Weights of a small transformer language model.
Size: 2 heads of 64 (1 for keys and values), MLP 512 squared ReLU.
Architecture: rotary positions, biases, untied embeddings.
Training: 206M tokens, 12951 steps.
Each number is 500 + 40 x the weight over the matrix's rms, rounded and kept within 0 to 999. Layers, rows and columns count from 0. Numbers have three digits each.

# layer 2 attention output (transposed), 128x128, rms 0.205, rows 3-63,66-127, columns 0-63
550481543477536447483570491506551520529456449448505507544484505472546464511516512481544458551516527491482476527545487501539437494529494507499514464472483493432532509468435472501514459474484448
476478442495557450459510493544483447496422573492566517524520441495432552490441527474503517453506523514494527512507507474522533528489588507507493499529564465504489507490467507536551464560551522
537528483458506441459539509455483461462445494543487584573467468426504509502512454451499467533561471497448448518554478471527479526575471512528533443462536529558529467486511517432485487587551421
494481487500503578538549454473479473541549568524422526543491473486453520483521461481509511483513460493510499450468533472486541492506539460488521531553559470537577421506529559562537503582565496
499537534504500512510534521485443439496535493547502485479517478544469492516501450476439539552422463518514522471555466458461424527480547489450546502449481533528428520496585463509520483492502531
485467536559428497509495450485531515551500520470558487450537583532556488570501512516512463492491544426467543499468495534475515485455374502495524544447534496518474507515499534498506499426455446
525476457480576464462512485464449435479481592516554488553499461518460540497537560457495498498479493513477510471535549414472553505417567446505520466482504458554487480447494501528466482542523563
490474466511450507538488498443467513545524537499464508580485506504502516526560489511494483477552473504496453478481476535507568421516461459521544478516494506565503409465519545517468501517494528
537484450496537548495487482481487531433519548557486515519455515525461506511482481489470493464503499534514567494491558445473596509448509494494543465497492451519428491491553488498486527517485508
557547495452515530510506542508501508446534422511452518505424459514404467439491488496472500529418500525527519471518515415510500513509592508451486529426511508516535482537586418376493525535532505
508517474448580574548476450501449460548525563541495493526486447503482502487529480484519535472473491469490519466511532440451581482398539437495530537514480438577496460517540538494446526547473571
547549460514575486508557464497530485544477513454496469563494465450560421500483474477556522481567494466515500506534431491497425518513538472539484530559545486516563495517467498396497517501465432
515552475491557484507580461447510468555496548457492486561511479507528495530519578510549482516499537533511503459532436495491452478498539494482516532508500485515564477476515421523450508501447545
467535485463457459459490502437485467576468551476529533524548518481500495519491502522466553486502589506441428554509437548528577466532473501468486500491503539559539526509495525495477548532511505
531452556520450501481480494537577559509543431432534446409489525557516444518453537523494529461453533479563500515446575528542476488501454480511459475528543486435465534551492486521534525448465457
480490435551523563493453466466470475522537590511523490517517503549503525518491516541492545441497529551525564449475471459454601489409489491487525512509495492578434498505548498544487531484451551
460518528524535484495481451525452443557432566499540502493570531512484503500478518512451501472477496492454519478497499531463521510430544495464513573485507536500461546493525524470511517485508531
498488492480557486443552464466455398531524574494515530561513428469456551474512500482485539545481499528481482464550496420515534512478596498480540414466530507545571461487545533548529517601556494
520501447540508516492486469471502497453534571525511471520510516531520522529506478505478531472528496569539557454493490475433525501436469480511542452529472468544408507475530502542472503485482529
454505451552477534494489486450498526508543537507451539541445496531510507512507485528493499480546502521557517449503517472510568487480535468480521458549520529534530464520541473503452535528486524
501459551548503529515496489484560571463469539425487439528488517519526480511491563525486497460529543495547493493401444538513503502542473472542377528537553509504507490504511482572541515438472454
497504479517514530538482495456509481533453558488523501602478516468541504525579529506516483496563491497474505494528486480482581474433470496523536480472548485584482496447495505464434499500457512
507495487501511579504499499457488491544543546496456507527499497504435509478536478515466534473447568546498519466479460455500600515475516500447480483462529485587567448521572493541493546518538518
554498502481495461519536488521570486583448407480471520555445534449538447507503507500534464547546512497485474522553520526529418500521514496487538440476507519471537496530445497417473479510491436
437459525564447428480531527491490457536524466437564494473550442504535522499550541533521527509507479453493395539506490554510429496568510509527485466524467516490606524475498553536536463501489506
530451513532533460514567474461524503504459449480541505547511501474558502527522515498551470597542491443496441508525446499463481475504463466516523502464496537529526465488475545432456448498508458
534528465486542507516508477488500436565471565510563502586518481534502480521528532492555487506454550519466533490577480446454548489426562481453565500444491469604485498483533446461429500482421559
494492519496523484509486496542517461581414460474542500542554531456595514528546511423531429516556447480476486474485468526494470449466452475493578534501547479472456470466398547455454409519464491
512504499475497495453514486499509584436544468505467500424437551525500516470455504530515497535504511508534588500501524483502502516503488477504459451521469495429452492552477477517555514463480512
446524443514471515491496546499472537527526525507466523455520507505458540489518530513480521425505525508531467474446475489518530486557532536473446549532513525556557467504519528542509492537545521
559518558484503439512559515495573525515444403457492512539467529447580444504541497467548444584531503471525489536555489506529385502544465504519516459467516522435510497496424483431480455467486413
499575525442533438512530494441491551533461450486516509547465538436568449497565486535526488550576476451524479488543422494523377436540517437545453470515502553564511493545506518358426501544507431
528523526534456470463491505507543515538518517442548433512512506577456466511487556594484537468395622568537529482537472467521467490458528510486489500467507522459450543488508392564538522388490514
521504489510524506551524480531541465650464491424475494534492495448536504507554502474603487577534511443496462458562455505506490471494521479438554536475539517556628431504449512435442478493471531
558468545571488532497504492536538549444526550474515419458493500544524494516466504481475501498478487509542565467453544474431494545433449476544477513528535462462405504483487528504544524433498424
511499476525492527508494468477514553445539539515447472471506541517550504520485485475495501472540444480539555491466524494447547481524466497506500530564498498515456473530514510567487507463453528
551505505462540474511518466511518489534470524543524491551504510509521457529477503480569463554472545501461554531564500494432511481430529478459538528445449476472489527499469488461467501467429510
478532503515506423482474496569497452590403509455582490505573512496582509511544527479534475490530495513462495497512417517505415507462475521495539527489486496489474551452419503488500430470463502
422556485512462534510505512441473515528539553466461515490531536471580550474579509512494507468550489502504515468443435513511513487543483518517438515548522526563574441513509530588488507535501516
465511477454493522485433543506494532483478521538488496512469575520455497538501506500442495412498558568512564526469549500530570508484521505461496467512537451462460515508524471519526552515499491
491503457477488500479493450481480557533502553521536537527475560521453502512525519533532491452492530531501588516524503464509557506468474513453582479467493450502452518480500464468531540491427487
505489436516540555531464465466477448525500573546529498557515496496513519504517500493509507470486494541500565477525475417464596445397502475482565491471488453579465484498552531483443518513452544
526446539580518523476527439506545500510489481434527419516511455522521514493465540484515481578548474478571522421497512474460451494421524441529541474519562490521455509487415505470458466542466508
455527463527430519488487561446451542445555539543485505478488532538501506507544456528438491430534509538510511496444472515502519477524463507524471506535460500524422483482528536485503520502535465
548535448528540484513509430514507402522513501514472506549523452493506507468495494491555500571506433503486548437578511449405538468439597445478590493486497505530504477517493485429448507545472567
541533503448522473517564501520525478486507438526491487523501468505434460483455468453551486594422485513481507548593541522505451513516578505493561523473468492417533551516478411430481518514497527
496523504427530513519454498543444488450473554592521532544477456502401522487482452481461533481440481558532531496507562450444476577420540475465574484475504489522415522503552475495507498550507549
560534512415546436506550469510526471576469460508515497545516520453544462531482485464568480575475495495457503538587506513517423498500515461494578495488487488452501532535434463410445499493475502
463513426493549544499460500510436488491474601534494546542492511497511547524530499500497477429566473502462543481481526472482617498435512496518532502519489460539442495466469530486483509539463526
496516502519506457487502493512499430522483466517500542488463462449520524463506501470501488530560440475484470472557501427506479558514551502510505434499545544538593496504477524454507471572579484
462497533507458455473535522528467538458516510468515474410531541508468543521487519499457469483503508493480444481456537566519483516532466536528460522506486474426522541458543494487544528490526497
539484551486497427503542507526548488509461420461511469499510493474561488507494536471547464586500492468494448551562510535509394491530499475532510498483485513422512512480412504500501468465480475
494439561520434466466543478491571519613527411431417494526473529514551475532501502496511477569503556485503496535509511547565482490555500504473516462508509534449602500555425460551490483542477513
572486521489513524500523467516578404593504439421448456546484448453517467473508523470551495612440520516521516470579449470524429516468561509448543489460540530453575480520457435491473497507483515
558529521493519456499534467552523437563474474505513503531535468489531476500484490452557473597463486504460534516606506484461449522486559501444602505456481509440506537488433444465503473468461510
547495580492445437477509506550544451544481426482487504482478521452453470500443463486486513526452521506454487529552526504533436561535515495479546462444514533414502554485462461411541492473575435
489485549497447453456505491548514510493498452482475519422528550493494529487464480501479468489512501526495534487457534493546465521531433545484531497480528491364464523501435512522598472485562421
533492502571509472437519520524527478510499459463500513550440474596543474518458519499513458589506534539538488502575498499522461480521559487470529420496478563384428490477441431450483484459446462
550475535458516514491551465565512468517507438525491490434534508444492501490455443431541457588479425491487552460545500510490430562516518543442560518465515492433547503530512470483510470547554476
520493499539509606528528448469534541448555589487471477496497475563484473480512512514487499471454524499530552462456540465438556483416488475508459543496523451538474485513557493563492526470466525
547528482473554525525561476489459382476522573551443516523482407455440513467456404451500556558480492477461529474560554426451516542474591483490516495497487491523541477496541557467533524579563491
429475496549486571514499592525422488467556465441443535438482469487544491499524414500385570445506518490424463492548492509459504521480584513529455530405500490453515510514491529452447486568526412
491468516472527451505545511484547515498444443437506547492463486423543481523502457622458512481440559439459474559528512476557452540572518485479507508523494487447595510459428502507566517503522529
531465526511454530442456491459539503476522534548532517493491519443476559505469540487537480502479530538428464615450563515543498466451484497433546502577510502469580578531497503549534525413460455
447521520589465541540552541503529468531537497528479478487533432482474486498501464553531512558491497491477536507610432551540580453591469464471483487491506487557483472469505510488478454464483559
535499525548547508431429449519519530517509538480541409537534543537416449508540557482462470432472539524489567513491489489473548458483502561444534493504514524556509488519562484507476455527407529
513504535534545481507557477522442448521561487497477431516404476490502486494548469465452551474484493416498501473582590449506455472449532541503546464478532497564448505550587500469409404540520564
495509489524556482553509498536469398559538442476510468463504530430514527483552483456545545525469489469496517477484541417521507408466544496461566447501578477532450467469515538467530456467590479
512499464583501535581529533556485514528539480426505439472455474505544484473447469544526561548496507439422506509574492481513605501502519524463558437421523486542554444520470548503491463543607428
481466492616461487452426510488465541482440458551458406460530540566553448483521510517459497509572520461497579466478497475463481525461587524502522481488488599511468523518537481463477420505488618
502462501531533505430465548501494579435500420478515521478443522525474448496508516498509522450481478498559524481523540551547479464500538550484516490563458486520471531512466515424537470519504449
496526534471504534540527526478547597443536528444505541495397420535467471488538464510464627450475454495555507476559589574463526561494417537536507485467487461528420498524575451405430455470448455
454507434502521531445452537484481479518490471501473429471459590547448496440521520494508515548502485597556485408449405450497499522575484504520528483448436503478524467490561425458522499501492513
535510483422517474473455471499532510533585514493554500510497542433479516475498549470563504438446533521581565551445422607511488442509449486421507519549485494467537548502441491470538511423458531
517481510510497493494509471492586523518621522446583409507524533492479467460516535441546617421506529480494576589474507580440482463526388507490528488501475516415574504541484500493506523458493460
481557389510517459493566497543521409548481506435459441435505491495565490425526472542521457547500557453501481484503462467543463518610530476458461492488548451447500550467486432519499509503634579
448436539457456516495473578490366604442501558569568470440424537543533502526505510437485513581483468530537496543552515496428461532491461492513544515515496501441500587432492481450555460469456514
467521510389481545427442495517524424474533460475443467532461554540480557443489497487540588477562474505545467474477480485483474441479562466460489528527418554511518506549515525546497553530506528
545502472470592489502546457603499449589538467448517480501502518432502543466556486442536549510519486513524440485481555424460440447462550539457535476479589446525429470510496492505488515538644459
470492455567495513507548501478528473624503495502444413432523515508522515472491475549517506609514560497460555511599488439451487511543569511436487466455526485473545490549461522541488471526603511
451564472545383541464393530513551504505503446532474450466514542616508535499463529498514502477488490544539528494491484558499483470469596450441420530504445515546535452548469520607463504525494460
476518431423464531441420495463498547468494480466491487508520530501476516457499526521545567512534449617652593411421474645435619432564529512446499546522491522519499462493461555476478468466512463
552422498506517417416494396512622557604559513520575508516554513420462567496510589551525557482438523465520484562550535484486506473468539498495495526530577469535521469547427512500485512448553494
541514536510545462557431501483525433514561476461484518528424480483496500484500438520508577462534505472483501446523517517442558482511515492563544475513525546486468455452493444456475569541523468
396471512537509484479477484493473506506441510490437428542523489519472493492532466525442522491549511482451478497555488424457470597521598504542444506470495439526606491524483538476488491581547521
456486571564481512468454533480469594449469499504565527548537543475463451495554510462490507494523504597478492520462466542443464541490477525518510527483484489502569485477509511412520488492448489
509520433558452557520578585490460440518531460541424496482549463493570559569525526422478464511541515503513440503450528486513499522512467422494492426497458505439501482473453497632540509470528524
462466470551535522483556567490546470502538421475445493455554532461547461514526443562535554513529463429474489545535470499529600443551517484493505505470472495523448490426539544520476437431513544
476542544501466470521500523457504525460552467427494458519397543448479459465562497439530583465515544486483498550548503464482431535479504489607521449455491443535501554503509465477465433518533564
453486490537490509501488461511455549541458559541504520481505464503522517548457546510502474547555474461462484518471464507472509506487500558513508543529492478605534426474516532600445508607495540
548542486503440536529469474509506556502396468522570540445576502501539484500473534557522463538398520581479495451506487502539459480519480487467535499463528496471535457616485476439527543450544314
448475478511487515494514473469491574496527568480522452449488526545468477516441541471515518483503490565475488532463435540481499444523416527482512562512471517483573557525525511592518512504445527
452483555550514476532513515469487516456501498460553540516488486442505496525520444564476531501492508446421517531535494530460588501504480522528525486481489521490513466455502560425531510446461507
494501477570487521486494498540541555547535479439510468430527534473533452462517520529530569509431522492547562471508451579472586502556456505458506512466511520495462482552538488419443441430554487
504527537439472481459403470487583500472496443505488499517413559479492534440491458559498540503475533493466489521520561391497459514478561504473561477454535574462491534525487465478504486475531500
442569487456468485589418518392494536507430493433502529445499547473494426507535437483514535546529534592472523494406424494455512489475538505508514508425537495553596483433518497540476466519483536
502486529398564451535440462510467515522510540480512568526362497494474537483455504549544520522434500454559539509545488476505539452441548564482506560483562539504480496486498506435510504557528533
575499511560490442528527483540490561514524533478558479428514512556513452558487581480507496471412510534539504505534486570532505432490471528473529493528513498556422514521536445557530491499492489
529562494490523445491566507562570541515462428387518507560534540502490472447553548512543490494425540484554470492473486509516456496543506524527463501461437441531507490524499474420505471501500488
464495511461513470539487409521495428575479546477458515521435484468485615513445547473507508512491502480433420520452487445493454524447493503466528513535492535546619393526442557603520600592527541
506522482511496440537480392475499446537526621489502394501515500543465489520463538496476499462518543512459531475454448498446486512497469500494488510495506529468581475580512486539524596542492483
533474501510510479473480464510488630545494459522565474530488489493498477509506520492511508500462502501514464512537553542490404527434519588533548551510546447521570465539463461415445506580577384
495513526457526536475456537525499515471455364471499490458492505458487478494533494452520565467462465485557444454494572494580374514516509476462501503567470537422526498527455493397542521510558470
506513525519473513470397490500554475517513536503442482538499510555473543493511579417503474471556502503504513460483473523474480535481466486514475499550398539509463503552469504451521541508456532
476489460588453537509472527577521553531539572437488532422531482558487516450441550559534540585487486449547578474494438554427601492523543535406494507515473528539497503538522534572505484486489516
441492447558474548472469474470486489479449494494469520482482429534497536490493478541477519518519497499535500428463499597486552478495547528494407594492508548412501469565493550427417491526544470
573625463497401546510439539525530557519527495522538529464577568534497478457494542457570495479499499604525531463433456538481510484512507506472498483422457489546419478527512400465503517475482422
524529530490487537478532559526517537385463490495519533565531498506495490501540493482465460489495517501501447499477572558492532581521473500543489479518432499439436540520539480408521490403407458
426474522507502528408492497511543536479457444586506526523464513513382538495480503488567534602491400523569493439531580500487509549547484519531529500538494521504535414513576510464474384512529539
499501541493459526496530576535460554485440441511547454504547570455532473457556512498504469600477527533504488519506474539474447556556494477478529493479493481503508513534487488405500442432522516
536484434466537490474509454495445512496466455468529565522486476480519507479481506520550524491559513514574516442417455568501485450524537522537522569582524498498523461523444502499483565608578438
464522546503490536559526524470496454551619530473450536450478497440453515531470487478508521477464506610458513508535414538516628428534397479466540496488493472548530429464491585556509558484489438
583568445426545525576492465536531521589494452517536503490488494483565505485478457482527515522454469526523470474496572496484430506472512546450501497483592487475483500534430461464443527511576408
482515562502450505542566524497491544477458518512512496505515520467582485510448496549483470567497539459408452548575458483497543519509437503540533509439482553479477532476542514510509511462431522
529492443601510489491500507521491537479436544465535551558624479447502512499585512565450486555480551559524514439419541506444545542483607528498533463467526415501556418444535515457511487461545404
474485573500420432527471465423509477456495611537466501585479499516453469504515464501443498526565505529450566541562490450424494560464555492524525439476483527509563515496553527536508517490447565
495551530473475516538568553595428525448427525474469565541502481477504516508536533511475461545483485502523415471521499520513445536539530513517470479502459462568499421490494525565517469547474547
506531599508498477537517539552471461507546446497493551459442526451477490462567445484432479514415530509414494553569538405530496476506534521448542437451574492549480520466522519491516447515544512
545512533452548500535494423490493447540446519540522552485504465473472559507479473525489463513496493524475494482493557440512459479474490513446538490561556504512523460495472538513524585526516438
439531424452423491459496511405454573455388462514501544500468493486545486444488486545480481534552508546531560518452475494460428472429637559482463576426540481477556529509464523483502432575550520
530424610467505452585602489553430530561515604543502492545516483518436474606522518406498440523447477513465490580589539565430469538540442525507483506545486434524509466508506513585520522532445507
436492488524461496481487471558496535470479551444502519523493483533465484501522534443502550456513503420521484459491519481523531523473525487543439477519567476430492473525501500442574499532491443
537594467546514465503511545468523450536519522455468523486523531535442472431561454488512455476433583614502616491456458481517550417504540545459447465408470421487520528488573479508561420503487490
# layer 2 attention value, 64x128, rms 0.16, rows 3-63, columns 0-63
413473462488544447468505474530493538499461511493453525476453501485558571538503458564486530497473544464462517466445507539532535501548434483458544511485516492452595520534442545516530482511515502
524490506509469420456495506540511540453493517535516517462505508444476549528480565454506483499437492487489475596415532490527504445514459538451533509519500609450464518486530568485496529503434537
464515556499456502546613578561417519499554494550391472491504498476476519506560469528458445466530495493446485518503521544549559435543463506492429467423486471487487500464519569500484472500559538
538467464480476505441453450459433524455547491521514495541498495504467504526503529482454463412550459480567477538526513490477516488499453512516471464511508517524491474500561501514585485525470508
519481520492477478479543440478507431519558494504546499564487457572570466514546540461490500482504492417585546492605517457514452468449606523500505471474489551453447461496520444466468460546487532
527443448515511490530520511508504490539539483420477484557471486537467478488532481451553524536490434496430460507582464456503556473456538478527564453494495497473496495437477478482487474521565514
483505478482454430538483545514473526513513457480500462542483471606579474529422533502494529513501484548464514585522474525511580447520501597512497476491494501496479482520490503487450534535479518
474490465485484501479438511429490486493505537559427451555508480580530468530534483501503525513567469484486553466489530480525571526443531556533474484469478536551518498427530519482495416471528550
515483500493599512516516501526458585491460488485475560506543500492480470548452509459522529478479475463511525477512524502556445475497522487481474492535510443491519571484460514475498491505504549
495541521503497480576609377492530506502510518468487570545499492447528430465457496508470565386458523555514547491534552518467427555475523506497504489463510443463479522585564457504450527481517431
520461464521484558487475477494484463513473446534477481530505512548518478476420456523573463555551504559549487376557488407453509439517438530509543518478515492496495474585539437482487460474439536
520518465480493581502478512555480548495515483470510494396435531419503527450499561509544475483464506481553486559457468524473491502515453443441484496517506504508502494476439551490517490466457501
526479475513482475483511498466533514486557467473522480484457504497504462472531546497512566507502520481527506548497485511403522487541439573494549494473516516432468499511533518487524501461420459
444470445517480473522515511573518512485497464535559436479494550506548537479522451598523468521483553497462519419457474541519546454502463485444496472423521431491463485441477482549561436492596486
439485516519484484529492499463460648530469514409528504460518518464452467464521499467542480576486444536471534449554508556454479584508514502508591508544500543487433594438455459442500527488452471
499499532502484533444434497542565476540527465463476501508517560560483490490483524492544543519514450512489492510527477414502461477514554511495515495501487521525447503504491533500473507482482538
539457414489492464537494473572535443538505514471593485514502502511505517500499523418559528495476496547540489526572510431445464474465564519513532464486524441490486412493532529472507487575578514
448466464513427471510519554489480522506500489519516431481502521536564518547453520554541468541537494509455510531514513542462542438509522605486493463420482480445490453496498537530532520577463502
550536469509461545520463543463545501548493465503461474492515544558444481499477533457486456597508448481500505497514488499527535530559548522457460500541508515515520530523428511486468506498492555
507487448460468618488463475453499546458510450458472502479499521505427489498476525547542562462538500605538502480475516553452530525532474547501462509476532438551491540442501546524480511457473489
526430504517526448484480431532564559517525523460558444472480453488397580522508658522446583492465473488507471610479486518471544537491585466530492495543518447503517479544511509500474482473530481
493492553522500494502470444527493496533510518528543496524437481500527455474549438503513602487551501520421519497553468542441597492559492469501507482486536471552501447512550496460466506533516532
440479547526500482473476508472453507513496515500504439553541568581556513544464496512464486484523525566490517499488485494467472501473559502501457470465499452496549530554537445524473505555512480
479536533479506464489471534462438573472487524469501527509527518436449452470485489476435474537495545517504511535466515500478452565497439524521509519454554508521581502478518566428509466498476514
518477479486410492523495660527478522519471491488566485493460504496540483502525514418534471595443541538503472439448509570481604496489533508550514531489458513438465469452553467519460489492432477
460417487488517494481570549500490424537514472446402478544538516449550471467533461505548552522565443491438477500496510475520612468527501483547533514436517510492545528465490551527449416492510531
475507569488476414487579429476519525544533520484542523577503506489581434494459500452526504549459516516498517504493485461429488453452487524510522473419510473502475570557465468476426444507456546
487499448477486466497526462459457503480505518552402497557543482481522550528466433513496451523584497527488486533500518468445545481520452555526441513527535501600568483458510552503424524572533537
537563458562489551540439553517560475471435441431475544509506428559453506494484509574500478513416491503448487497497469507601456494511506606530552539502490465502525455517459467489518560489484459
457485481493446472524548526433460540449503486517474487445515546486467542511482498557518508461495538517555466545454479543475440466464422524529498523518465543548436528459539505563492530550486462
407534500494508516450518506448450492499520525436426527569456472450484502443564461545435530468577513455401490515510518512491564515554463492532536491482539529492602517513480568444486525505500472
471522424531474555554517483526527478508518511423473479474507491458519473450467552527543546419510515517469540509496477518481578523509479586525503510438523480499514449460469534476441469492555504
453533538475436436456434415499613508529469491501488487548439533537445447506500514574484571540471525472510498516552496483508514542482563544478577468490536563499470544563445485483540496462465487
474528476457440532525548493326484463530529499463465532491466515487555470450445410487516470564546545546444471503457458514427561516452405498505549495419528479593574529466498515538444480538483487
496519512485507553465501359477528552552524522441457496512448493521455515471465533589544513518525455460500471614552451525477506555497549432474496493566545510502502520510425459498529577544494527
566483515517544547573540476509478535520521484449517530491522451528444554485532505476525490545488443442503499514511495526535473488466469480518522494563453434587460503435498462505520513522506466
508569477472560466472511443526571485475507486453542508595535486505524515478440508559514495551472558498504518479470503419514458500525455468560503475468501435472537465584447505505522440505515512
504541458486447427484476463489511451506471539539469502484473511575503586527429545499478486522474546468460454518510465426464539489513479532472476503513479576539550403517481590492435581584517539
505518483557450530483451513485494489462527499496551421467469484558488519475516487575496530417514520511478464521483442507463483475464459531506478491492466517532495438488549469530549571544453477
552517489518533401531446484455471632498479503538547492511493476503497500556468555493455553492461524492522522533526522567536392532475548536523469483512537452510490484522477469498482515577523495
505500469525566485509483549550495549517441477450443563507485515511508456553463500474503540520427465463485530408507515479535415472454503543503489522442510494425504490489490500461457516502525542
542509558507501552491467460537541487505482501505520501541522545504506473521486508430473479501538497511486501480485514427436490462529501509466449496485490504521511503508499506479529512446447544
487499529480466533558462486519543551496499514402411531451559470493516516488396536584551481556539487522519479606477500493408598558565460550458503486531553499513554520434483568512494512457485510
516510440528437587489461498485542509497471480536436460454488487527480477533530556573438563429552544517514529510457475545552507557500589473561399533522515547413480484493482464499442525496569532
552611492501437569534538502497538463499466481491515548554518494474511424459448416429558430573509502549482482519505533471451464490499436569501537504441539402555507456509484504483562506421423485
514550530483532533447481503556534486454481524466527561545527527435531488490496511492467452516520565453530528447485578476492454531522470487536520486503502510418484519559507496483500515402432483
520465537469539470446563494500502521506521498577412516532530524543437461506484562498473495569494489445566484416585563455454486498501489587501461518486524572454533450586580480458478487468482566
486541504482524558480489555538479540460472474470536502484529532454525525521499510523519419578526557483517534494498516473497465546529433580527537477422508505487509476518401505454459477444482537
528480474505515511467470502534486535471468488551488536481485467534534538540446457555534547437474492523543496494449451512507457449497481515505449538502525449544509447435507537522457535528544562
465505517495419505543536501488390491522498529489455553439488529434465508455448491500495459453499529578453445537518441558482501380550438516476512503462498466519475449508519572515484613583465471
543560434464514528581515493492572513508468446495557481514424468503536476538533471493531562529475498522514499543560513591477497562531508541463497476518508454474445453497465450516495534534564507
440541574477464474452482547460499544509482506467433521511451468461548505424515493591471461566550508482475500521513523497530566494518456525550576487500512546526495497514470483497499522492454476
487505453493522452468430487474491532450511513435537495550545480480453544562478475534468499507495536532507504496443527553486538612510484516575542485471520403503565470438531508505540500478511463
477497614521480489431523493426470418501540534487467526531489547461531504471481514553452447561559547499500530568497498482452489546474481519436564462481516515528541544529527567476560541471399461
470548515457515527504502504545481530516487555498457535568533515514542531491468511536497379580504515477527487478498535459457424493482460514516503493477510433517539486510466512513439516502475506
455526526475521463540504474511429512542478559534459576483446547469471491475535496459425422501473532470480506574565497520513496489516502479441536454482524496479478455508464529464545467542549498
493497461524528490494516459500494505441459502512466534506474503513413538531549436551485492453492509463455463518542514501523457474516487519468498483543511508476521406456461533504584615528533476
420530412440463497475503547398569509506431490495465501524479425550515513472428486565517488538526529518537542542441506561572441563429560556532489536486528487512549587445438535491520474537491518
534530550524545481524579419505425481461556530465534522458577526456543589549533515415514410527557503426492485548526548502448456512543467502463494475519458520447542453501491510527480528544501481
529448510539478558492486450558529518542514513428483513558503463565534454469470572446464491499504439538481501488515488480462498520456495472501531502558550460445544561551573423488536540448455494
542527485480428545471567518469471462496507490517510483527454539535513486428488444504532380490522510497539505539462486502492470453522442460470492473500526465414492482490487466525612454558477517
# layer 2 MLP up, 512x128, rms 0.129, rows 0-14, columns 0-63
470508422514511467449505444534531476493512517460513438506501559533440514515467520547556495532472524545482477437541426533498612469552454489523453545539499485458564457551565620527470454425470504
473487497533533517534491497490597486512506419464482525483441492505467535450500452486443463492508552504492445510516524576490491422593556467428477504426443549472473530487526478517552434465567496
502504525483521482518541474464512491477448572464527466528472473502416520622445465501534460507455540422496526516544505549425498517520489456452453522525515488568470427445471559505534507506479534
493584502548502568520458483448531496494499590529529503497501513547548433593490481461546484412535490524489452476514492497455578469445490481482521473504416513584478511514563467485453527535440541
530508468484484474520472477511496509546461500516509476471531506490501494504498504496543501494522500473462488502503478504498537480486502482496488546487510501492549497515523534470487501490461491
492551431471429573471458532468444467534507627508497553492564455520423573519464519521540505538475510480473549457509458548464601453443503569439521505539529446582630502523505558506540509586459484
513504498514533531548504458485512472482471578500509488473560476480474504514445498489489496505513461528502437500488466449545499517452464529534492515538533491559480502482522542530461504434490512
505453385469513502560476578518443487485499511499512525509530544464507484504432475509482496416529478546524472478457512522459569482475534506491404529495427488531584511460506581470487574516505544
520556556496514481483517440490551568476508476558450486456499517524482481517536493563543489497533485539465537455460487542546496510471493462528549511498547453520536478508529452494445469503485559
476464507547507411489573526546435507480415544550548525445545468486607509566482452485471466497586505520470473498533482531532534443487423499595453499497485438535477425504552597518444474498492468
503515510492504504532484488509507507508489526509514483507529491483532504517492491491519514505525506513497458524532460508493537496473461498500505541494496488514512495517524534441496522483498494
520455414522511555519482513484461468617517602542456489541453502496500547540482508475482484469488490486453436490489448513534511477518468492532488521493469471552555517459495512487501500498503530
438483413478520481594507418445471469498470581531547512489547465483499528478473543464489542464557495499504458509474439521472494580410441455572479490529505493557496450489481578498456515514540489
490555485463470543531441474497442500495445580457464479476598475538506545468474520492470473428520539584440519536511464469409495542448474511411499528473496492594495440522515500523451527503445433
460505471470513470501508470514470496597486517511464514409507502408519536537486514515540506462559487473453457545449487540472530536476486472476461527510547565502619463486485608471510523448553517
# layer 2 MLP down (transposed), 512x128, rms 0.114, rows 0-14, columns 0-63
520498576466488541504520548515493481505478495561492523481450500485503467543528503462431448480535470459564492535512588520479465478453488473464541424545579561524486505489470418522502502539535502
552493563460486492459495516531490512497500612521486449512542478521529442499504545571574503450492433474541550479454508443485484541434435467551568492507464460534502462543438507553452580572470498
513536558569496589514511498525524512517588476506508462449500457507526466468556485542495580521526452543480505445481506549540576521514518502524517462520412448439507507513554456510501459522501422
528450494430522492487589507518444550499497418513499497510577374457456544426585506558479558537490531539525521458458544478546436498489517539485519495500412417458497499514505511521436400529527479
506503535509522525472512507461484448450506534493492489511499493508490511495509485503486510469520481510510546492457520540514499531516494486491472470512483518464515514478553464515484512503473509
473587522454569442483499527414561523516448531474530509508513497492500482523475528520503527485453565468417468490497459509502545571541488476603486520488491535515514488486440464491531530491519569
493560500535458509519485474508506464500514426453451555498510526524504473514452414546491501536513524540547581528514532490499493551489475561549494544505452421550469497493541509470468515455526444
506463565520465492449497448485463498467561436515463493503432577568468587579526467431502545546479602543477489520452489436552485477515418462599518485517439498492492515450490477592497525472506493
518459467506468544493490534472497424505526555451540454491484452507482510510498529473468487472499513459516467523560521518447534467507460529418447499467500520498473550508505505530542574452491458
478506511417494505448467481517539579579499519370474479455468545464454487455546573541542517486500466434515488496469446605411538508498522484447441479586482512479545457459533481533592533531568487
494478513515507525509500500513489511522496478471510466536486496496510459497534497471506540488515510466536534505516500537529483528496526483502471512539481486510488508497492474512483516536489533
467529581536528499540494526483572472483474513558491534498520534541512481502495539533473497556494545489588488490493485490452481507471438472495539551518430464550521435502496466623460479515511489
574506526497495449557484536483517544458485484537457524486464517430563466484543428522531504493545525575467495499524494518519456504503470467512514455485493446514467490438606503526508484413545505
528461497528488491499470470516492471463562451483463490528470560537474516434489562461463490551460573503571534515440501456483543506488446517545476428495490426423500501529515477485483526508476484
463535506486452544520537526555489589466570417458481451432552513519575513489551601455436520575454459514530505539601518508467471491447532456545442460438477450477525532511501517480468541514483480